Each number is 500 + 50 x the weight over the matrix's rms, rounded and kept within 0 to 999. Layers, rows and columns count from 0. Numbers have three digits each.

# layer 4 MLP up, 384x96, rms 0.23, rows 227-260, columns 0-95
504541549478489499432511513413428432529465615411549478459503539598489571481490490491571493463535485425528530615573483509516459438596446442467539514499439566502528438526486452444534496435467474483548603513613444476420524530447523482484479457587510535486503487537471470497402532549453528513
465505473544481500489495541486499554413447444537394622444654385428401479408539456554444402526583489496372492554496469509437497587553537419492517525485416507469426480516401517465476542395583505528491445433551551480554521540482469504575399465523566576538611557578584491504463608531388592534
460454467525449449468558500476521546463431474461498499475505444533511496492502510512566472492556445553545504537503481450491476481509487521495531508471436528452490520466434504478558490557620530541560567559533450495490593604467553468511516461477546525399485478513473481514411513477428591509
603455500480461497407556450528502557506460498558411527401440479559523546480550570462403570479527473487465475583529401483493507542540402470612525538537444452457452538516419489528420463569451618533513477564500606530478586441481551457513528452513499516465507498556629450430477434400445536531
512502489543472452482504461543544555480561507530462552459525562569488505486436483505518535458447519555531462563533521584553486560489425485525535470478495515464549523460504456519519577532487506544405476454558471467552487497485502517423466407482501423435470489502474518450526555457486508514
531483471512512497549481417517478512430544535461485568470440428451506481495455481499565568459470550541574452645491508482423482503514488499476530521480441470468473490604498490504517507542560531507567491437510513464479492544502547532527480475490522463448446474526573488490495581493526560520
556426488470538444449531474571483614492520419600497457436445605368516389536545499475471560363502505503594478588552496461523383479540446428457454564491431478467537500607403503521414564543480522563451534536499551521580573394533454427567527561535564505547420502551511446393513503436395436515
488542517524482410483457516460431553545470472433474458577500401474489486441582496520534470475515497549477568541569423474536424446571589526514550511441507494463519478444522494531494484528554550484508451528536552429484575437513519424453494400490540500469532541536559482445529512468484621525
545472406490569558490535602594504521481441476565424543404508516500530481488493495546526566404476480574501548535481534554593567483429525480471514440483464489484567483467448513476560571450534486526474485533490452534489530528547453571465531509575488507449481506481529457485487392465438525468
516488422530546443480477534525552510455523592443444467395533490558468508490439460465460563558450555480512522563545503530539476480590519447493412499498504487468497580451528538450476552494576550478468488521453575486392539478482554500430460463487458472553453486577535607434571444448512503422
546564512506435534510537571478419548518499493551495518518527496570523509491583479485524451485481536382439498512564482456479465503549487554518524486399479466464478500467446570454449542578539570582608471452484505468459464554489448558441501465593494423460464482535576487488514503476476563442
484509498504541488468528526474492546510466494559543491529487491481451471473545499467540515469541504475495425433494529539491570429454466467463472500545513485482461482459499510462509525464492566536471523457521569475493470464564573547484530522548491521500503532512468509533527512482422489499
425345511518474536596521529398458499529499556477526417553528441625417628492412477490454500483490434533443576530478485548570482570538541467491513430512536542411515534552487575521496571566511585541577475549459523513386537539526498491460439522502465456509495534545492485420532501571475418401
489525540594476539508474571416487436551481521486497471428552454543495610435539525482490572549487413458531547455510460500520488499547513489479492499549503473475502551399441496429491479507521564503479535554587466457451523524439520513470496486570569526470466581513504490527487539543395535556
442515382512438510497637442477456470495533493535498509537408449543557519575627529416540399403480474494548569530569498480489502518606512463469539498483407455508521451550480462486381515420517542536575535441461531529466500485503475497549438523547546541495522475559443494471432537522465488510
540518501529498457441479572445462495488511563550454445442512442509555565446446554533553505379436491444462595408491533518544505543473525388431489454490498467462508523481440515442425610435496598503398510490521556522492583519435499507465452525536574494553451502557517498492511469580472507566
489520391408548548537499498475470494482395439502466477513561545547481477381474523475469495435454532586440531556451509503419574530473503481484401495507514567490505497480500568557556573479436596563551589461462550456498507459531479553458543520572499489432490558554483523482494472453484464404
558432482457508587521518478491540592508604399590508562445395469469501494539504445462488563461440547540469441506530552502474451518410579482460544578405491464447496469439495565505437471510534501532532551592520547439496494477508529600462523474520499436476408588548482459455468517480511586519
499554473498448454509499435528482474399517473545504431556542464496547514472481477483578507462514471588510514528464520635535466448546555513478534560498527428488522598554409565439536522499446489556450479531457392475477545408527464470489453551549555452472511644539490445483522409500449560475
527488410488477561545470425420462486511502480559496480512486469509429574508471399494541487438530470594592544509589483470478542428499546513478620514542558562453474577639478474498553477426511538543524544468506515404465495503508448379400519461526513528480480576523531456378520544440437525366
484438511469482511552381544492504593454441518496503497565519515451439550496426578534542593388503496617425496538541554451454524493531515362576489453450484448482609527443425497524477443481535529458489510458505486442511508476544598452523494500546507565602398530518449443497489460520413515503
518451447407511542478446559514380546348555512542435466444524491562379613557545438509528509523545452519347498490597533476512544473484595455517514530568400448443620509408445622464447513462516503567542526495476345525493568612610480527549479461485466533540393573552559542473368448529436540549
499561392473463439508518503527492475407473501534464427379586476501491562470498565506535462472475441549486498513478431554605462506501415486511498500532508507486508573465479557477548479473617552493511496434470478428497545493616549468508464477532533536638546530514572407558488462528469455536
529568467476532483493489461564523586429511449484462495506546529509517483449504468455528496446497515544510596551484452565554520459569492491443502451436516532473484504486507572521446532544540524482495440377547556423480437539539539494446472558529508417552537605529508410509512524490444540430
484530474512494519554496414425457443436463516552452521476558492513511572483613467521502536474511484505497489575511594490466492497482464493476627496569497431499457512517529597541451456479467488553395478547490561419469418580530534508577476433597495431468516500502523462471496468488489448540
540505523530403489407453550541520506523476501456429521533525439602504540486487533520460483526402474474545537531496557465447402472574479480550507497465565474427523598537539536485543441414566512523577469498513524541490474572537468414537467409536499527444486459534471533516390484572434552520
466540473527475557514505373514387430409505411436492517511499520444539498489406538447561513459461475451558518544554487537483487513484533473563558478500490545495570549465556465468480409464541531532504581593477444598567493453486541460512506421593502497527517514510540469484528462501436498538
618440397578531451508517474484445494511466536534330563470516502530510530540402644525466437418468383522455484599659562453536480474528582498518464542500403514458574523498462582499455466515458545517453551428565439466428542456483632369495405497510457496498438494581504497481572444523537615449
428465571569388452508490528389431625511439510520448465384516510499517551445412559491470490608473497483329564531536425508618418620434607520515508551557623443473452578477442467423492531408466527512457421484502522526526528475527462532560500452496535507608495571584576461432396535573397428602
534564500519382399525563550542418468495446437398534547481501528482468480458480508547494629483419569543423490517575491550579422445569472462491497569517463537525569527503500559409461500429466475494431530452558437564523461465517456512455509538547482544491433543548584458459470418548468545490
508503492561528542483599512569412502503521510582472523436458495452557554523548562530465518433477434533500568488653538457493529599503494425403409536598438488452447475484558508496459522452474518473392521504542475510493472451573466531439475493492476440605478518582482499488361471628468527506
508426518510469422497420508423513516530582427530503496506570518509465494472435548505535526501431498516518534446492515602521525491475503474478520542406528512499454528543381477461495494502559523494440469529470525495518489520530551456507492504534537555544551505519436504507515480558435551539
558482527610480561481519532490441480440462460541521398544475493453463466511503610474588554509391553444545342480595419474477433567468550429588515503485468586470550509456361517467506545416496531676504565409551544514401554494555429518512546410532503400514484581586499487327437431524412521529
511519511410468498528515499557510525519465462462383523519583419450477569558504483581432533406484362521518524642537532511512554577453508404531543459512507406439455390495494465435511602436505480512524485473482570501431552530524612556505493436552563551450381508554483446527551494406503483455
# layer 4 MLP down (transposed), 384x96, rms 0.215, rows 227-260, columns 0-95
488474395475552498506590535519573501480469505441485433542471391514390532443659496514537610490508513493439438563498468465592485462479579514493534438436553509451603453426472542502482559598466446596431520471514521435570518408595534441399506467525398534496477448534493449502534461536565522595
463415386516430469452393622388454525481312543361498513537599485420409387555529508526475569448510519559472436647533468579534591501459499563517565487624599374466500480397503482466507487351454577512651509542508555381472494485514516600565468509621579560477402483659536565429442556449552465594
522514489514526423523528517517493483449519551552503488567505571483525528431460550463408482433500469519507479482517565538486530617532509484523471469476557460559489460524531497552465513493406451551450482450467442542528493481512472497464506579493473470607439562479494467458534452474553484458
518519541446422543457484522527524650481467482525454461473531489448502476510435507635494493464532445492499387483536398477514467512552430550466584415541525589510516556498509542461517496474473577505530420482548417547570502432480534472608510505500524428478482464472533489574508447504531484516
547476509518510547501549453404473470455456499466538487512518444434464553513522533530532412485499483495528538569481501464458532474439531565518480520528502523535483484480491527435469477519475481486596490535441488513444580449472500467599538544597430557445533473530477503525504407462522491589
534534581518579435452495544493542496522508491548487446451497582628512574487456487496476458536563419524477527405501498519552525484515557560525495458497521547529590556427555557452475526482451417523396488512455511479529551428460471476503530517460488525531529482446471476502423442460472408505
622468589528550500461483454470494629518446419565520566438508433379449410530439391528593532546553530546563513418445494527515547506504452515517523376555575506291635503531483513597515566540563459420573534509490544573442444591504307529564499408484483443487549457548564476493518532396428433371
529509436507487547475458464441504503516511528524552492546511468427515502500495540561500515468503560526546500538520463467467526486463445521551541437486617478501484617494601445489530473443551479509462498426463491480564475460516389554557480474618511446435453511494468482536513460469514517492
462515422486547501566440487522524510479494512505467483548499473525420481556485408536494554445523557505432513465428523538528550578471497528523501528460463534527469513462475485485477568517438455439501537542496475530529540524420522519568534503554474463501493406446602492563504543410437536481
500463544469442489475484418503453500529494463522500468536439570487524500519476512518521518447437461460460589567534524573505460550536538541513513437468438491654470534609495590555528563530468422517514528500505472528526504513453490443550507556359528549471447490375545550453397505488507491435
492546367532500552475461532554557422476531484462444541497428517478431559515419523514534504531478526509509526529488516519500479444451498527513453540514467496581486469466519478523510478426526448485620523476513518482443492511526445468485440600474584564545520602332434539516517529490503516463
487442446517469506531532505490485445516480455520437502501459491506529502569484474502555463473479399488526536493546525501534481564531498514546518541471469502570495533544540566542507533495469412512502556523521483513531524560460495515539398472471560454437464504470495501523428504454529548476
369409474465525416561398504513475466455431551542597491523494546477445474466491525499557409609549514524539467486515523501486550528388426540527563535461514596468420434499487484469501576456468435604554500482502531548554509544509440474449523627533461431547522516524478527467509452572450546574
524497509466423522602456450529471505538574476481487542499480599491503493490569520476461521435427517563520465655523489569473539440507399476494592488500514411472537503537461542493568498499468575473556510465390490478539537462482475574542474468502496451500505520443544476436463483428538503467
504474528573507496513517386522518582531565490478527499409544481438501424594517427442540466493523452427570557583484447440477437474402474424523477514490460545338490519519539492620435497616500573519509622438482497555462541520495581522575541506478512449531502508711500570527421485317497378368
620435472643510516496473519494506457482390440345537452577582448563435523335487494514605539520412376627581498528559500482536569527616526464483464486608529467340428650434415502376430491480507524626356570443521412495466497472553479516369459493590549563371568643740472565416577570486510431393
417546462442489397534565510485538479597502557483449537558560532505469463535484453487448517474569558504506564534492527480544541567582489437358448532469521494372543482508491417466409422509520460488418531419458439480549505471470435575507485482594489571479519563582509470486490529551551535595
534470480507476495517537509480539618585448462408446538471459480472602521478522511519481408538459447441530515494510459486470625476482514500387499500566578528393547464533479528521486493467484545491567545479500422518484517517539530533569578507516474491505521495542450492533455457442520400438
442511470484507455579454545523576513509471535475485465512445467538521384510499458545520586561495576515476489474467498475557532477495452436504474426429476558512506503503539446472536475523463607521495480499575493461455501512469555580388492515551458520534620463465517490457527494462525621424
424579481457503500526486562434638361476466523487492496505461524494452511456510501509466621553538559510521415494452530468543387470599483543495566492431540441586493524483549532515583462471483444501437535501475527485472530463557510482437511542392479557478462512465457543595484519504448534544
479443533478531497459498455567495518567489536433524376588484393436533468489459470486553519462510514490483450479540473475437539481494422583454581616463518460538488567551484491499596561477457542484569411467553469535526480512466381532536457483585554460512490538472507500543559412543542482538
489511484469496510411498536462545487590411467501480426634464551422569402454444470532483440523564527511482594560473566471533592477542463441425479478507576461413470490499606481471399534442505638449653585562490488493427548481455509597519487586637662424427473545583459437476416562403510326526
545480572484504618433449506519489568461438502610482467457595481430501451562506520600484465556483488494494579524459442523455585501459477487398528429530442459434546493472449503550478428507505494526549533504485507534545504500494508568522491436542444492496429488494546455506457455569522509587
484474560452516512530496581537456483504550501521550557477503528544444551504478472546558534472484522432563430502466471441516436526440526472552466499587498503559512547434512414441486489506449488553506470485431474503535446517412599454465552524491459572499479491425523486490507546539559500498
507505542489483492520538495567481470518492437479565481478498589537465443470568477487517524498560447522497542445498569515509419476554550486468450520488414572505447528510554569473534455508586503441495472448549540446433574565484483431485535493501473515510548427427474510488525467442592515458
478443453506520558511568490489541456419496484511480475580473555477510499539538492482508474449473548521503419453518490519466464557535485482486529611419479568498440518463517529505501462532463469489560451506476524529488453564623593477476498450513438545503513453528443573457479426489481518498
475496497589423466516498497555532528550517553519503530466502527555535467421447526451451548521434522479521422448521452425529387519523500489452427484500544483618495481541531529469516553603496521481483459478548476513472569530554509522517483574415561509549472513380480450488506562352506525471
470497596509459547478530426600503426536494502460420444502442470495493531517402521482471469509439495465556505508517476508444547511557480567601519434507445580559497535498578530501451554545484474494482465496555400539463457393496473492680411419322549458568528517530463519485585450601563526442
456569465556483485369496501508595432467561576475552467557430349475637422523532405480580462539614394511510452472542549509793465445561520450507558558475439431569531493504549444507483518593444481477466555373473458597473409484475497517454511512345504579536444538465673454533518581469369562432
474513481508443491491535483453577412462561540568492440544481547522525452468475513523555530514530451509475532464466504465491416512486490516502536465437495473579484550515545487547570545604537532526476432454473596455484479577439559463435492530415475490461523504417524536498542463550544514443
407432546507491471403545573475542554445394480505592485518565516538539586615548497481512486577472491534520489530555468598586516409404455409461441538555520453403422455422511563474422536490531559511515464621448541520515436566528473507446573438540533483456460502638517422539383581442553369482
484429482496499525568526486509467454462476508532435520462504555488535478485566484489480502493471483510509487551518512512544476575494491565432535508478479548578575509511451509506518493460483503468506482523486524503565434485495486506520454523475482515504576481328498513499496537482484532546
526441563443454375575540448456473623520430522498504441501612435311528478576466552476394461522537588473590429549514517413502664596335495486629546530675425568468461491501548407578375525538504529556631515480480446507508594451427610562456462488610533456480460465517563417452434485483549405391
459513436444484397472506473511582516452504413510513453517534547431491579539557447608484460564383618530454560525496426528522479533481417521485446515579404403452584519508417474525433457491534527465521517400462526587504460494476513482554471522358551587491516543575504523539570632624479478445